{
  "hidden_act": "tanh_gelu",
  "norm_eps": 1e-05,
  "qk_norm": false,
  "init_std_down": 0.00505,
  "schedule": "cos",
  "max_steps": 3843
}
Each number is 500 + 50 x the weight over its row's rms, rounded and kept within 0 to 999. Layers, rows and columns count from 0. Numbers have three digits each. The size before them is the row's rms in percent of the matrix's.

# layer 3 MLP down (transposed), 768x192, rms 0.152, rows 212-284, columns 96-191
097:510557572526512519475537522479369494477468588515403523501517505500512479526440510420440488490479512486503459557402472558427484489585508547500417551438480481476417440457421446423486502491409535442411473457496522504587457501526475488555553395471517515463410376473506491520481555530517480501
099:554498477527428496447421416520547585416531464521444425554457557406574522391505483475472375513513505469474489634483490518396465556475507541473451482501578470397450507546433520517547493434426461517488545566523454582448556394545437540428569473471450579493424578508498535481503550406517464532
101:469555492568643588436414472454496534545461468507525480470525451509504527480450431569532507451558518465483465476513544554513566436422460480458570512543474450488488545445553546506498558475457530540476416501470591507568455503409517419498508572530483412556448513488481526547530504552564501582
104:482453380569537528503517541534490461557521524444487522433566525519543494562440443467499594432445465598477562512483539540540524479376464480516579482464594472465495517449501484464565500535472514514543416521537535538438460563537485429493564546461516443503473490513426595596485496490513466427
111:355474479463530493477553400444469519447476519432445542458538418518422512488526424455535386482427533522492485559508553500443475513440422514412539404503555453565520487506482520465494481470548525441529562502506488486468441447560527450606453537432444494604513528457551551411467547476530527536
094:502488536529480456489511525510434497470516450540470552490563499448536414510481439475513441616534521561568542420452478458569564476556504399544468482515532469480459416505505575532486531517537434465435479515478468563549434517570453422472582555503512597394453446605482513515482393441475492508
118:410444481507534490496568537518408518514455622497479475504541495533538505508532488471512471512606513570487475422548539484486500564556518498497526485533503459464503621460558551523585511491489507532400476500464556505460561565547580514532583579479533496561534509443467526454450548561511441505
105:471495507433538491514538430468546588580535566555443501473450441461577573551523433573564585443500450534492463499515463594394541509448582524481535424561537557501505444500535520561419513464487446539488422455483483507519553405536518510552513381450517554530518458537488518511446512432498487467
096:499500584530507501530492569467534364482452496523574489423463455487452435481470557556568419529498474511562513493420498481379466580485439429501445496542561507521412498513597492520450450481507442406480458528520421450390473558524518484596385614491489386485472486595541463498565514487486497503
098:537492478477546471497496436388524467494471626524453504461478478538535625454492577445406543497512550596537546458539529513483483532528505516443523501474491407552540560563510565482561438420410532558554468585556418417515428527337480468531461535470499474505521431548490527499461489543406455573
100:486556458581562448563562452461550499503460476524513555423511511483530486432511589481515477514576389490448490501505472516496542467484438482554435584528530534475459483503517595460423539583494443478500478524498420366512467473545424494604552471489521451457348544528520437487552496460536561542
100:540476458441506518505487426524471553483385429513607462501592390597446496467543509489536507491509444511511557592477496498515491468519511541430538610437458456476470430539565580549600439489562593494546539552538490525415622491461503604584436473392381521454516455534563416480479476480550471470
106:516481500508481436486494440575478547344514562528485561523472536602541483485542519626517492464524584524471548502572377514531520457488467519376501538459504484521449513562562540590460515572421552488480610461528480516533552420584431431487514501528507490462538572604550539549515448448473573468
089:488565498504480579514407480584473521439476445481498584478593600558497523419454530488546431480426441544521531535518488488538509402474546435531407580505449496564546531427458542475573460507420510382600505405473525511546520452489479549546468550424461553488441545356513503529439449425547454534
101:444442564455445480523538429389446496508420461502556552456419560546543441570567561455541445531559480534443512533556488425541553526493480522496519571473469545460543488518483534433466513461538495462597462622545570484508585404536452440546421583516480455585507519559546464524490537477520401548
093:465456474416422481532561511524414445481522464498464488579418529412561474443438578522518475435529433520556527494533450544451522572432531496435492525460488495536534539480450401564410458488505521498534472483466421477475446578440478512495562415535539465529428416521439518551550517543473541420
097:477509489524427427540425520451474500484520487533468543512514532435543487552538465495422547433474494431519388529571452461558519522432555524546571505535562547493633438484523510488599476567414415478456418474585489499560413549584547483439471545486496517508502516546549520417445447525505531468
110:539614511470445548506505455524472569437501530564578480478408524545589538442501541482501468532428390481497523580576605512534514547564502494486392481508503448490526448642520554512522426505456494492511505514563569541584454568550538447566520504522394553482483548382469515487477506477552427459
097:567488487432471509486559523558490549473488520412463456460494492546547493476404555446502524540510440520544488567584548484479528493563609543479534598504523456529473426494470522477493443506470404544465430582611478543558527501511550489472418467471557525500524601496462526515464570489605478474
102:484538574488476517463424553514551544529467553571583505471495509587514503487465466537525528541515462547516509516416535504508454447510494459529450480514562427473465515465552526520524525433460486447482557587511573414452539488552548572460474407456556480537496538531491551484517497498557496505
106:473534579414521554593542616516488477506461549520508419501528495408430405476473494569541555505464496537447420429531483510562496457496467479600465559599484499485458449420513430416539564459481537460606499507553450482436586568572477425435497438566473445484444554462550463550492570452531526467
098:525478473569531506545511461504479540577552461529502534509452434488399514477475435539577426403548466527435665492564542450545427497504588441486478586584586597493455485528483505508514471473503415460510352499618466588530455566480540538366425568543458498493413533508445458540514499536451467616
105:378488470520468417555532512587523502500486524557497483509481469358522473466482513544444503421493510449591611471459411457508492472436607466537521536459462460426496545490488506406563600440506525492513488478539581465475394551496507426538487556576456464495474488471600500435529542444491556517
103:540548632530572493470509490510506489486449544481603544530513514497584556461491484521541533607521509556600444555437412464430563541453476597540529594500382533539571542502487437528507531450465485470550519497460564432475539467514432522439441397516539486523444572479518546533491516538478447586
101:463522564467479434556490566478440523463471556450495548545409515513575494526487440492559449509568537548456549511395451540437489535453527566535563483523407512495439551423529625525494538472506534522541451508550449469519509498438465451486481576501476514477440493588532546484559454490558576538
114:501532554455445524577497460582461538509588540457538548541610496540571459473476513549453424550501502535560541481435501588552454493442493472476424442376514533508605510385444384525438424534404510549496572542484561481402530633488498475531511596449471522461501559495523461477468456424530501538
105:566542469572590519489453467499542499565526478509556433448490511485458616510458512504510508549509556495513456462460529502537474539432496395494376451546574461431492540473549433436614511439596504520538516532481496552405461534428493542493560475464493467486517572516516413508442449456458456504
099:520404487528449431489451551445491609489539554436495363461507443583566523449546564523439495573460427483554553475491458530581589440508539544476475525480460484456480501533477430585537502574485504427574438453564492510526505461489385447478433548585449542446589595528468567502502503489508563522
102:431402526608509474552480444447544508491479503541495485505495529634526440462447471430464552452498444485495533501437486524483462492487520560483544511450485464413469429538489440482559457456423529554509453494578452547477563425495482388552490452575591452525528465356514458382468581471529552495
085:540473485559471477571498521453472501480477463456537479551468492504419487452501516541481420474457541539555450458570480476461474436485389533578428443521435596569473535458498565550439488531518470616478499490451465495482471470495498495551488489591546571531510547562477492584563502546556510468
104:523546467529469559459520588391514495508492545395507460436503494545426479491569521478521542405529448430425474419524469589499454597539415485490486517496569497559432529569524482576423445529451506471538440457490450500375447533466506538499420468476448529490522390500516528594469420486496442542
105:533494507420509495565441559561496526428522536502509428444567430567501563481464492509446539485513559582606499413567578467432503568537524400584421481559399535435530524509511479521518625415507460502509493469495499525538518480490516488460449407538501455489514527438451556493531555531529467418
101:545489519590470515435532452473566468455540472413490429536431457588492545568542472498543519486526510466602464385515438530458498552479510437450474504412460520613460493483443473532462538530476651575549548500494541569426533414591374518468558483505461512501499442448580517493506584499399532563
119:506387541392403482447383424492469519453523490413422542499485501506443543493469452603527478553540703536535495500522414414482494458484435393490456482501491559510475489409519419538519466539503476468483558545537508402514476539521515582402478457436472472402487542556591534564505373546504589450
094:487498457445505601418441465434502430405559531511475475508502471590465484555536498499555553590597516535476466494379471457458427642456467505561454500575447518601543619448465527410519567541467544412583481465495503444425582437511511498454481495409536466593489529463396486444490554521538472533
090:589540489497426492518509490548510653569519494522470552471460510489518492551452515564471570540564628558530566462449495397452415449475512494499495515541553533535472552466546503492545458570524450551592518478558512449484459526424504516583565482489463462474525516483465558526541573500451394485
097:522522461439496529503519552506554536486521465541519476522570559588535543529546469490481550467352449493490493489483501482531519499471481517507566559572436567467556541423500473491527536485490579452453523483544551491476447530501591466574439480469478463509573453560630515585599507457447623471
104:550531457475620434531478431413503489524595542506428434543434449506459535440439559484481501430391489460436471491571513526462437635502511571423557460510441530462461483581497485434490445520463456580445513513542487480640440588423507410536540454533487515530588553577512508475501509531442478566
103:527570530523522498490579542540495521609479451408582519463464477545508462482551526389514543523480531472505543490443466514510563552491423533492511412516505442334496554544532475538632503435615530454497396537425412448509495516501593520435491462540421406581544505477519459562535548524456503484
097:527503543581523655522459456534573479519477395433503511561547453500547408438404436483559439554577594576514503511467537488533540498529487540583446503435469497506521506494415497541495559531477578526459530480519441457504477564620518530479456568407478470429449497524577504427487439570479533524
092:479528564571570447577553502450398404531500386467455505447525517409588553548482521435466458435455540411526460437515442436512587465462482470495524506552528468490537452518514487459434666573417504434463567518468494503411516562585542517461479507533503565487571610532507494463432533449603492520
095:501542530585460479508507518423489450557492470525502524334478610451472524517513474529406556439451476477550511465473494537391550503513499539504490413488486438507463495527537462487493471542448479535573522550581467568514528471523584487546514566569580432400484512482444590535475449588478469537
093:518534518520489518529570547546556473521558483486491513535447480439506481521527579509524537517484468545492566500503470449433482500424502461527495544412482485498554485461613420558500445522501462496478435499571533557481380521427590412536396482513483558515524476445542432571508454488456490431
093:500444489410473610452425513499465501549482569536480497480454518504507565496500532488505461413528515516408543499515494412526495593498464432471478448466464555555484529382531489492665524467504412482486418507608481444517437518488532477515564499461519472425513434510452537594527504551502514541
095:490504595409479514494562504552434549598558568494460473525560491463567555552509627499543522523493506413454416479544523546474533496480520499529556517485503517503578479494477503544476460557471529509486441485487608502538663480534468349524478506550446492393497515440457482483592439431480521510
094:466460535486443507460526476526514382481552440517544541455459545509432473526560460419533363489502509500461431591565584516507490551428422504518540550443487515565490471445536583526493532542560587511591501439451480450548494459567382471496492605483515468519463530470591496485521499525533615460
097:540439572570548507533477469505454523461524483506552536466556457514480347476576442473535490499533506504469555464487451551514531459523492511447423563501534622493495495492485543483538517525532467422422509494442507520495510554422594494513545548525626496496668572546454535506467407658482569512
099:500562575552474466512489501416568532464515450454512541504487517534447417469471420481547505547567503457505462527409504511512494476598453455484496457449507570519490463458452497493462538471517565545510483537480532512516423515529488527549489536618494553462426481464496468523522447474456552510
096:417449470442437525496472514517515474518539572445547479582534461559455536473463460501490438440531520546562508543537554514495490413580542528477493534479432544434437468520467539460494605508455444475398502496521497464444516485460473542487535503582575492480470498490431435482449571510539481494
102:552505488517612499430515457521507477651441514484422521509542584566518480536579571460473516467465522536547463480488533464518501450515429548540456485568505429450494577483505573476442515535466552520571565644545449510477508503508494511535457468555552458547583577450483519497537520456444459440
098:540485494496447500557493512499496522463471537540528423470601489464470545506545556517460457482498479496532555495380478444467518558479570422511582488489451551527540500479455468443505452524499560462471482468462460439536493504513589586551522538487404451461420584460466500499582562384517499428
094:493563437543447537496433607455491463504537469494402531464493585459486490500484474523517485417512524370414576492549426503567502553520603532441517547523507475468387603558549483548467483503511541520513537474501464453561421459462472598518489590551561406547547448504523498493526409532471454555
090:428505465438591468563544509517458580596505549533458468530476516495450525502556505454513557470433493644552515498466535486509524497482570587431567444482541646547482488496482535537492487438566583503516550418517532443502507609545477552558529473497532527529473525491501538551586566433470497453
093:462479465464494413460481552532416560465483545436494447519448524526515444542514440553415501452515614527448482609575585452444532568475491522482529565527495540523545517530576514487439469483450440518482545535541472562428421417497448494537466482466404470499513500468534555453501519478389550547
094:551557522563548446549503611478478438468534505519449584504553560496507511606496514457539517454525487468484537465421475445531511479501478450471472549523396547440598597496572566518561482473419507462488488479511521531474501453531467454436481486553583518502430467469369562442572520551543575422
101:483540506387448481416423472536499511426441543482500570470537529473508498478547431606479509530516546451618494499476496494479576491537479488420543449456462482569441492457502422571476494485443519587542482468501558541436500536571428610495432454449575527527434556502553510509506500577494481397
104:526523467600514502490461461487493538448530564498562569464483470495541500561575382460518427441440505527516548599472488389457580472493505484497535469427530466537494605529521565504590455498525433485574533560586498537640441545514494514593493568443537507522500474533474491522473445503494495501
102:465522483552497438460534553534528464520466526460485571442546573451577571552534487592486539505460472466491440461498463573470499503572460461511518537460572481535638426494486549474531576473457418501478525384526411484377450550601554581352493536485433509504375492501482512557532475552483536499
112:436556479505571509517551466538590532541486485462539500446426434504409499546546462501497466573540507498569445644590569498482559470546526577418481459343518516520476469446470476586596625439475465484525489546549439540517553470568449499485421525575474547510422485409511470559477484481548470490
107:524533443482519494525498532518482452520488457544457470575481554533499456458488403640515545547551544608536551563493560510488508470417470547455451562498555459500455500452579543423461441543587536476548501501534568543516461591578443549501567525457484498508511527518438490436530439583570464523
103:477476514509539561500510564463491503473553519570473620530449597461513513512395497512386476423502536530565467466480448545519414585483549424510447453424594460488491523498444484505552409515456570485417599562464456494489461500599553523548443506495612422481508494485439519439446454536404593498
090:393523484505421621483446616502494511536473484568470532551527534513494572468517479482426503497498417449487555547526478490519402481470502546399549509420547494484534597550483486428431453443586503555535535454506535482469456596419545533494602493537510534459445550523474505527382448497582565422
087:473460556479487536470476562456547490528433485480510562512459491471550462513380524434587418434514602450551532628458600442546505525481419436455484532531496539457396608373452479500478399512500542500473465490490474461478573444528459548480474494556444474517438588440534523570495449488463515533
097:490472509436476532468533534500514577482455520532477475557514574541576523442462432499405427442540460545421641512538453499553542563557396459476497467513512584455518403476506523480536537508489468495467466517567528456497548521435503464502461493512484493503503566525481608476506487648517548452
108:434463409513588517514452556519553457556497485465547442569448458555499503561485437541462515457458554526457541545549409519454587633435469572575565461510473520476518513501463528452414463503530512657505547605540454501528481480547378540473452506456487495487558408517499573481548538496493540520
099:529496558504567464522490523468537402446506407524476502531404513486468543467558555484475454525578443464509548463517541464503572488443486557483499484563434452575493502542570525411449512504645490462504470490499626621536350514490527496614444555412508453476508433511458505494460461456546442545
099:474526498518372436594526517569518513512470532476530489530455427442562502576550506509625523502480471467549404516427479448433512464451525633458564472586457511540453493520533639483517526525516482409485467626456507470502459492563515509455407481511535578548559517456493455456505541505520533496
092:452405504459542545433508548522524535429501512572429469587599546584463620549408509519405461551508546530463452470559452522550484583506424522525485543569635453520475468494523528503518459522473555483462556514540490536461501487486564456472542540555423448498542439447414487390480519546488494483
098:410424466601537502549488473459531489483490413457515491510452543480537570518532479652586532472532542463543492479562596510535563562510462551431566509396514472551424568484539504571522473489459544496489460550523492523504570454558473526495468488502433502497520484495529514427417603590556515411
096:435556533500571519464445500478519500573486528525573477533573457472489491554447524534586482451566534495552492462450465525489442522495523458561476483484465468596427460475468546549458572512464508404477558602520469433513500601586484553464502511476577536507509576517499541479492481660531461455
087:491494499467403466505542521528456493468478466540516490538409435517464426558461477504442462512503422510484560479425523544402509508556534435487474501522498461496519481497495592503436579443515500475567532526533571454497509451489452483423478519485513535578562468502517393449483379499599444579
094:480548501385482542507389510496530338497525565537418402579570504514525438491498526501544555460541471524531526562462543428575460541578518420563464579575474503492541442462513569436434530527422450559444386510470576520492495504534565456323543451528453470560503562465529500542513427485463458501
090:455498425538472609531469403519515439517517596488576456535424495466444494448445512562487537544487475506480556517600405546485435431553565522507451510552536437578547505472538470491465460518465464461569570585552478458480457436356496515439456509445461538573571552499573533539576618387492482550
# layer 3 MLP up, 768x192, rms 0.169, rows 213-284, columns 96-191
099:501509465498513543482442460458484550539509467590488442537649655463492484492619481505508510601489558499440506517450524458364464483573391539471581488529524492491439566534541470425543496446483505417474448556509429548406478500527503476458522594536450550577509496458464545498560540464429539549
100:502578531506495563455442500517507512393530451511538482507493498562522585544527465504521569540536526456462568465483499490551523415495574558507521605424511501533490553496438568399470559526472516558484443424553577423544524460531481439525447510528540557522489563507549389493454503452556563463
105:476500453550522530515456517415518500551506454534490565495465452562452440502492543556564551529497477526483531536541492560542474572497412477506484492468478578494408566576411459497471453490545404539464494426542577610563497486533475477517520524383433465438468613459552449511556557465473629492
105:478556415467507497533470436529445516473550432458554478576430470584554458503544597568529457578392442596556511493528510457521446474538526489574600587534486474530552493585490467603553538447524494520468519490526468471569507368437502585471459537510461560456446578496466447458514488503531454483
098:514522528485423470600501515656432448476504545491507463542403488505593492477420590433528429435484492464462402585530513387497432537443500491501485493512503481492452488489487534507559449559514551584406499484475475420573562500497448461475476475554508522484483519496489518499482491470462501479
106:540536533482412557545516429544490406456542466421491453514469415519505504542485506437551525506492491511578484469479489504495349504437559466556454526568553541490555467440515439658494503566500531477506443518456478473452566484458525522573540561467523482464554410436534479480531476612586437437
095:438524460517531538580510469531569440508514525433573574493471497504527489536543557500507472531515369447516566511541468558580503523528446505546382450480465507509541545467523524471367478440490514528448404503598503441552518462446526447497540434470513494457544566410509533396531429390492597431
099:505491476476536405512528517507509517417590564525402470506402529443556435500445492501469519594531483517484442449454506426540518496557496504527582410594456459517411545517537581477515621549504521583512506464434511533558497514494468510534505436555464420540533519397519505417495557501506498499
093:487430481550545498590583529477386571508570442562502555544540467564442512485520413435560533501467475483518619567418509460474507585485518496520519501404488401464473537489473513540430452439510463476451453521489549579543440396455523516607472469541458435409468507452468452474590523548473442522
085:488481552506559512448441461432637509550520536595481471448570415566454538396503512449523498466534523548461484495463486540500573485500484477506528477490486447487470466560570493416496403494495520602489514472613495442483473525521530559458475564421400479408559488471554439515597473539542523482
097:558505445515493457552429601479550453417484527331491505586465583514505487487396460540529459544510508375422567431508465505571467531506456491537532516484499462461560497542472463485515524537465497575436450516507442480554525514492561474547538519537458440527483528533509461508514497500527444619
102:464451606545570458491503537462514598481484567482583525441474482513375528526484532550470447595490515490463441541563550553512504535293443448473459511532559573518418482511520546523408528542512478485481498468512542474459463479527493493531553454440526655511442537445560509549516596504439516553
079:581558447447469579554482467507437445617545529531512533478476478542442509386491446533490574495520576447505433415526492491516470381559397462490514528396439534408435401541484561521495430521529605507467493558421455599454502527420414522548427469581441522477542523531530586507533472592480456497
114:497574509465484440476514424491541488527506537486549589461484494572539466528511533524469543521481492435563506453550484527519566469558526428546531514577508479404526443510533518445446537520553479447529424568393487530447564494447513455535577546513443447522447360433462448521512459572482463530
089:496515560493536483557467493444563491512544418622542507522542466555433573410495472512523504527552438508554497455364438519433520537429520564497464442388524463413484524505496478431537506556556471513493500488307427502555567523386576375436430486439548443465505508514526530550575447482490438504
097:494573442493569520525519442507510462517542554525516473541476393482448554467502470521600456456548503516575511424412538545569613578509424486557480545526422521468496493596493556474447529401481505509460408470436458569426377504480443425498477439491503552484399517512597540537488530485601411482
109:543432526522509476493450550547469518503485400546422528463638523506446496492564518493529514454433558498475552545558421481430553448452417505431449442473554459434478586493469396474502517481459556439512550420519465525408482435500460419618452448507515457569524506559547469462510539403461501578
105:449525438469503468489492514457604501463488485568431468489495493490606584504494525521474563561473545446483456473454464439462496421466482608505425503408526473624469545490521511331535482505477462480556491426504439525499542497524500538525448481417527470523519528543533456460516470450477459461
095:479430531453563557476554506456532399471432476466465490521585452561400518503498536586584453550481376532480571477461527422511512542502464560482492320496577507492531400482522466512620515461422592456560474540506567491407455455500502510525490493423583464497453535480434611526425511517478426486
103:436484440514522409565577506496639563566443533477470490567464534460597598576481526470476461567464571450500607494505505578560470570478556558456511507460603355499583518414521559510454541605451457451522517540500563528429562529531474394459516529416494460437515423519493489468520476409500420438
106:483498501500581498470410486462474551491560527471472452584580490575568500542549554578526545487541539445549503567528526495567528571527516497473527510496513520472454579511431555415540576506559542504539540554467537527454462518525513535488562493557502475575535486495444522498521472518545433448
101:465448548415485537609475506459459464434459561422467493499356448600465509506408577474512528547522511482490518541500534425493541564542450506543538447484592503610489545529521562499570564497501564400496417478521512452494558473531484577372585489497513512502492505512406561572493455433486520462
108:479552553603445469540521491484367458471502527566550590437552493398484561464533479567539558545540444490538462479519483437436609472459439551398512527535522474450592542510484545505421447462478531444533437462489489390459512473476571544508403481437502517525538507409512573469522490485444541413
106:604526505500603540449483496478488505477496425524510471520455445592328482599552507512439519540544543474548482487557520421583535492517527558506412509494424467454585545460497472573542468463500544483563450535414489550508478416489553463566483551435444465514544549516521488444622365474509447441
108:474489543473568474491419475440540452419483530482466489502554479609457525568463491429471531516491504494549488517494437440403530532479613446572458517591517416445378459553499464561518428482580496541528540452437585529492419498445511393525524459610526441532531506543546491478524468455481495511
092:437551540482492487517502478547522470428488535372521448502420491506439578489528461504495569618568406535490455504483428407545477448520511609477551589482471497469534544546522420497494441499543451436493513522562632502530582463493422463423448498560483490526571518583520533487462508605551473441
104:425480531563575470481498480477583429520471485482522564531552510506572481527523443564492465464451598508470489584546450551505519596458408558506493450527505457581536575511442527450468516466439609519474605528473469569580520539532529554536535525406502550597402444508432535538522535442517472505
101:605574461454483493444502511465468516561450558491441467393539411602489568500514559564490572458555458432500492472479418472414483547561533459625543444508425464516488568450429482508504468507617478439505474507445462553441554542496497493516557458506498504490510509550451534478537476587505492361
087:509448539590511496429534438474582515511526476543472474507575505436541502440516443501523455559490511489546358495407500498495477384583433483436559529523503412594561451512475418480459508546478494557569534500428532525490511494553457503482425500508465398529556550540503513474510493466501487600
097:485504476459510436496485494539474543452455510607533532450410555565517456385590497451484456516453471503470503450433477499520484469504556434528436517505528523523506484537514466564427424593514456572586514548563492549460509450492344474457512530485510449424430621588467443489578576564559438475
104:558511519449465502513464492537434437458550581499518473596519561529494563469487392563441536623415575476522512547554452567522471511437466545395569529490528482483382503506502430487441591514461525532426447537534570493474532489387580451527497444472470558401582448511388478531589482438441470472
094:518557495438550524510612395479603568510458430522513450475471558548492487530550474489531549413492587497551410480505499531483430495489482583441454579578511521501563390516354466516498481464533501418577496468427547477495411498534412457507613467499503544489505538538593565472530491498439447530
131:446529490430491494518499443525437499490452501588463455569530480440486556545467621564443444496523485469496434551544455483591495430560480547551412422469435471453546585482454489474528475496503496515460616486527497480560534460544529537480546427442534465515483490603520443406606409535449448487
084:534503451460494407520488482487413441410584559442481405513498546543469614499486526606536488463439512472531527541446484531508503452481496503523458582478555407475440535478461497456568502463534480472556465467566476542532588448520448514561426562456482478542550401434500419465627530483535438465
101:453481510520507438548439462583473483523544480517610510502580429538510437574498478518577540643557496483495454493483487463366498472453447497456461422487372558542512455502531535560505493445505529509441460499524495559527472540517489503526476613486593550461474601444568528487426451477515603581
102:516531434510526542543531456469644510457489469496506563472557568406496487536533556435586465462460551507379472577558588551471547420522509457443500546555536540421509528544435538463472472448492597424380450544546401512562585551499522420505522489516518509503559517481488551553515488595456498489
101:602459443614516588488456370478535446575512514375471409556570559539578532510441528542604492560468474480558498452537540499478493520547545519556476448525600549523481465609472471429545442529359443554462534560477447540540533474521476430513514461488411513519544562514587449423537541427565475597
105:439560511468474503535457424525549457469516504438429549488478411523539566607494474436436462477587507507480405587514477421533447559532543425576536518515510417535486449403360501525562475522491471523421512449577488527500514417540486461510534341468497534558444462509513520539532440560536516525
103:532478418448505515440494622433476516562560563505439469427447456528474435508487563534391407481466520571602517387554566517555422537527391479514516553540557509473582457580511539430524412537469525584429536478592572510517455444519458490451493531542521458529533520373525499476466550545490487470
090:486526510591544439384590476482461449584499507413546513447460523478569462506489511507492487512548549417452481519503447447491578461562399482521424505563479419515515476536462526522428507547514526424467483444509461380547520490579515506544508590522469469550559426496532423531482487565521555551
097:544495464421498488436545447473449464459473517539535467508449565545484515451474465480485607583592538508454512474525604552529470467517606671457530578552584502452442444583451503484525500463476509448461424430530526530526427501466436467509469551479520555544482474587518517455426566531495527528
095:572530521432461460436408417464571502413529528596473470444571533560468608403440398501495513507426563417486532525438526505569520487500530533448513472595470535485468593452437480484457604487470550551560488457501543478532583538455449481495480534463498566469446477481433537451541477594449420479
093:513380475504542427428520492482504471653433611504421510468460525545503477468539541461488463525507554446445551547565527495495472503463469602467476491483456544490532448472474490511580536564506588500474520451455526511499453471568482557526401462508531433496391462463547489479579483415582412572
094:463501543530457475477428395456603414524455526440470576452542602471551422434565474476497444476536528451532573563467481396507539488372517451444499508537539474466400485539533491496478439491471498530448467430559487377520521460554510556373473520573432554472490527438545511472419486493505494601
097:530474388446446469473527465500431483500491525485445488521497550540439473523451568551421550575509493517449517438526549540509503562528471474485435411561528459472419491539403501472509420492441526557371446462430402533511475475440511459512499406564518503488498571404502471416533437465578515570
103:454475449379485427466558399475400484507512528411355593538497529573506485464482551470510501543503501512398498455505532514480455530608530498507552517526573420501520563489424501450470405605446522537484532491474535454565545589500551460540555490427484495494500526448480476450488434515499557533
107:454431560508554493398540478486481539393478470506578551435575521468416501563486565550475545609479449545531524518539497474496548499497406496491543366580574451501494461517450515410432493455512483474535516502506514556457511473450555565630453517541464480502487494496454539441450416546467461420
096:451562404554476442512487545532494518448470521566561550545425408444512501539503523536436561572604496508470623417408625520489457451549537504468563410447410521497441482458506448515529521526439540501426533504455598433452470519549536540520489555460429559492549546430512446450432530391544544498
099:438599410486495478565511561547438499380583493489526574580547503490463460518501543483542400523552489555538499522416571473479544405544567443440500496500506500477522531504514494479386507467431506500512488523472482468456532480398566470599536433473480467457552497531482486477375513469608563505
095:505480461502528538463427601512407477477556606528555518580478571513466490572470517585459513539586512457516547577537499477494377441556527485467493510498536562501508443540515440554407521568507456530432486520491440534503564498554581440565562574442467582467579456446448588609538475525411446550
105:431537494511519474481518475549508483496455535361450494523586533514487536450448519535526520571534553431398489496504464507480507529493564494503482471524511385461459459538474530440430485486500467476390476374580493482513469606492527550532516510530515571555539596532476497385509510563533458556
090:532541498514527487535535498539576453532558523472537570487572450450495479529473557540465510417527524516477539448403485477349554372512503593468500548556474579386417468555483531556405507597458572523566487407443539485511587448558393487508520455565511470484561511506560500564524429473484458506
106:500511509497476495544527457445528509417528497498469499452519461449557511569512509542474582476528497487457451480583508395390402449482509568438445499475518362515511499473574532469525544399387489441534531436451491445445436516604435585463428529403495488457528485484513534536472515534415601511
102:523560481443507505494581436514485491532409454544564498580580428452474586539456427435466501481505517534528467409465577491489427456556565432523511482571469506499525426465369542476479465531433515487496522548475524493541469507610520539546580467506489461467472433449557488586506540558537484566
104:424418496514523439556481417518537467538460473564541451483644471505428410530482542446503507569471500565588504453551520567527486506574526535480468405536529453449461539509464459579463467569477506504462530510573503530485538532556551535515549473563622407459538475498432511566595508606538447537
097:393578426500513585516508410527575486454565479516545550489512404488459523517580603407547482433487493511522523548479596570476529488515503461480413448500509474492455484537593520512512411474461487462519406519565613522498503401499457481529570438481540528518497469476496580489503532550502480410
119:456428488464457504431411507548464454457534498502518565429476394404540482600482566563520507539525530562462415516406537576519447559484461505489495543539581513498546512523550546546439536530398433527472494470575557432545479466451475454398438494451592489511566490457545431502593494539484454565
113:559476550529538470423473597516498571526468496539504485459547504516474545504562559400502474484592465441450450460456486523505562563352557531425575564531496460436498439441445492517413497544548550547498538465516562515564495503465574458546544487388515503435523556550433574469636468538511440573
098:494596475513522409539517526499512507584577517500532465447528571472451541489496531533619533586461375628422519483479419482565502529517495527481515477536497448618469514502437504578526458413531388447492461468547604550564472457486549496544556502443489396508493485460479543439516358461552566501
102:411569596502543414499486495497415510527513588524603472567522569446482593532499501412605575429389479479469472466458533483439500456567592544486552497477503443511441562525469598542530439524493524474489495487424522465501573515556543467570549465500482519569507524516498427419548526409452555513
096:522551506563529437577479462529561422518478398524495456489456495514477533506534577502529470525527462475488506526465485556519428469584458470443613456525516525494487577456544510442528395497472539503483504501405565535462542576474541512448473425472497441421443582545546501498509552445579543539
090:470502496469502481525454464493498457505570568563509461395570505541480376527530561517526494562501604561490487525485488550471492485496504478489456434609541476564488518615545478535480500534457515553399488443447559565491469504454496458580454451599436567522567514530590519561552515475574459531
110:564519466493535458498565511426561474515467511508506401526495428531434493520488543505489566534460545502528407509520596522508476450470523546649495446515519572445480592524546504446426481491580494473545462521554454474544540479486530493521594447438489456458523472492586530552545479421540423586
105:448494492525522463548477480483599531469533471547559572515458545440483445462550460398447489500492579525483515394441428486461531494424425613502537559448469537477497413499583461485448408531398490533521462565586501427481521535524551462526489428462401452556475615488511461552448549576448477527
099:473440506557488495547537479580530507503563494490536507430460431434478565460437476424542526525514609580479516494511537388513479449574402390495490512469622540483511456411430547522490544518543501645420418539472511493574558548545438494526418528466531496461561480495526563411452484555521494442
104:507559408511495480569450533538558491533443490394397489459514513472557507530508524512482546522500551453516592445478473407435542493450532481571530592472536435555546467535560495443573507565607521436464508489524469525565539510467476432537483407455492382479471456531445552524496420425587571580
082:564520448460523430511522513523537541545385473456443589530499504370499443545491598546529534429526523513386540494469532529509440489488501580523503506377522467543559515445477488470436489527584435479530568446498462475429560532512521434466527536380545493493458419574560538587510390467466436430
097:472481485407492483456507489518541458488444474425440461494496441576505523489417511510517527454478470491571456497493611455422586395475534485429484451496456579576485465615557560543578550459545466458490551469445560504554558463527480501540452514516450564516415508474536523508445523536570488441
092:559540455476533516513469496525408539531514446485448464446482437505447421469592502447458534469558517543453569543542522421557587483483453551471560502533524470475459520605536547435547514485552419547467489498483420453405488482555350445427456512451474436486419500529591512383546549395446578530
081:445417509509432428612493447523524485469493480516519435530432421471475545521417534498519539565581551546463460466513579489439572506613517420565538450473539506600482538497461469416591531486388534594521512402507448471558448529480473516438458502519552520604523487503506466445470481549492525452
092:478523494479526499452482526503534441497439408531475480485543495521460435577570385501572589532422471481544518507506480530480508479495519469439635393667506408511454534391534521475580510526489518492565470541450596524467478543526519472422570501612324471489536454473528533455491436514477524533
098:526454480570508540578465454432515523591456452555488582478492476584527453493440445505483578534564572461539503493476496576573490534499560467543458492494501451443492467621477492556488453524433531461547427411460417547437502549485519533574547536471529487450534405562424524381414503525548541438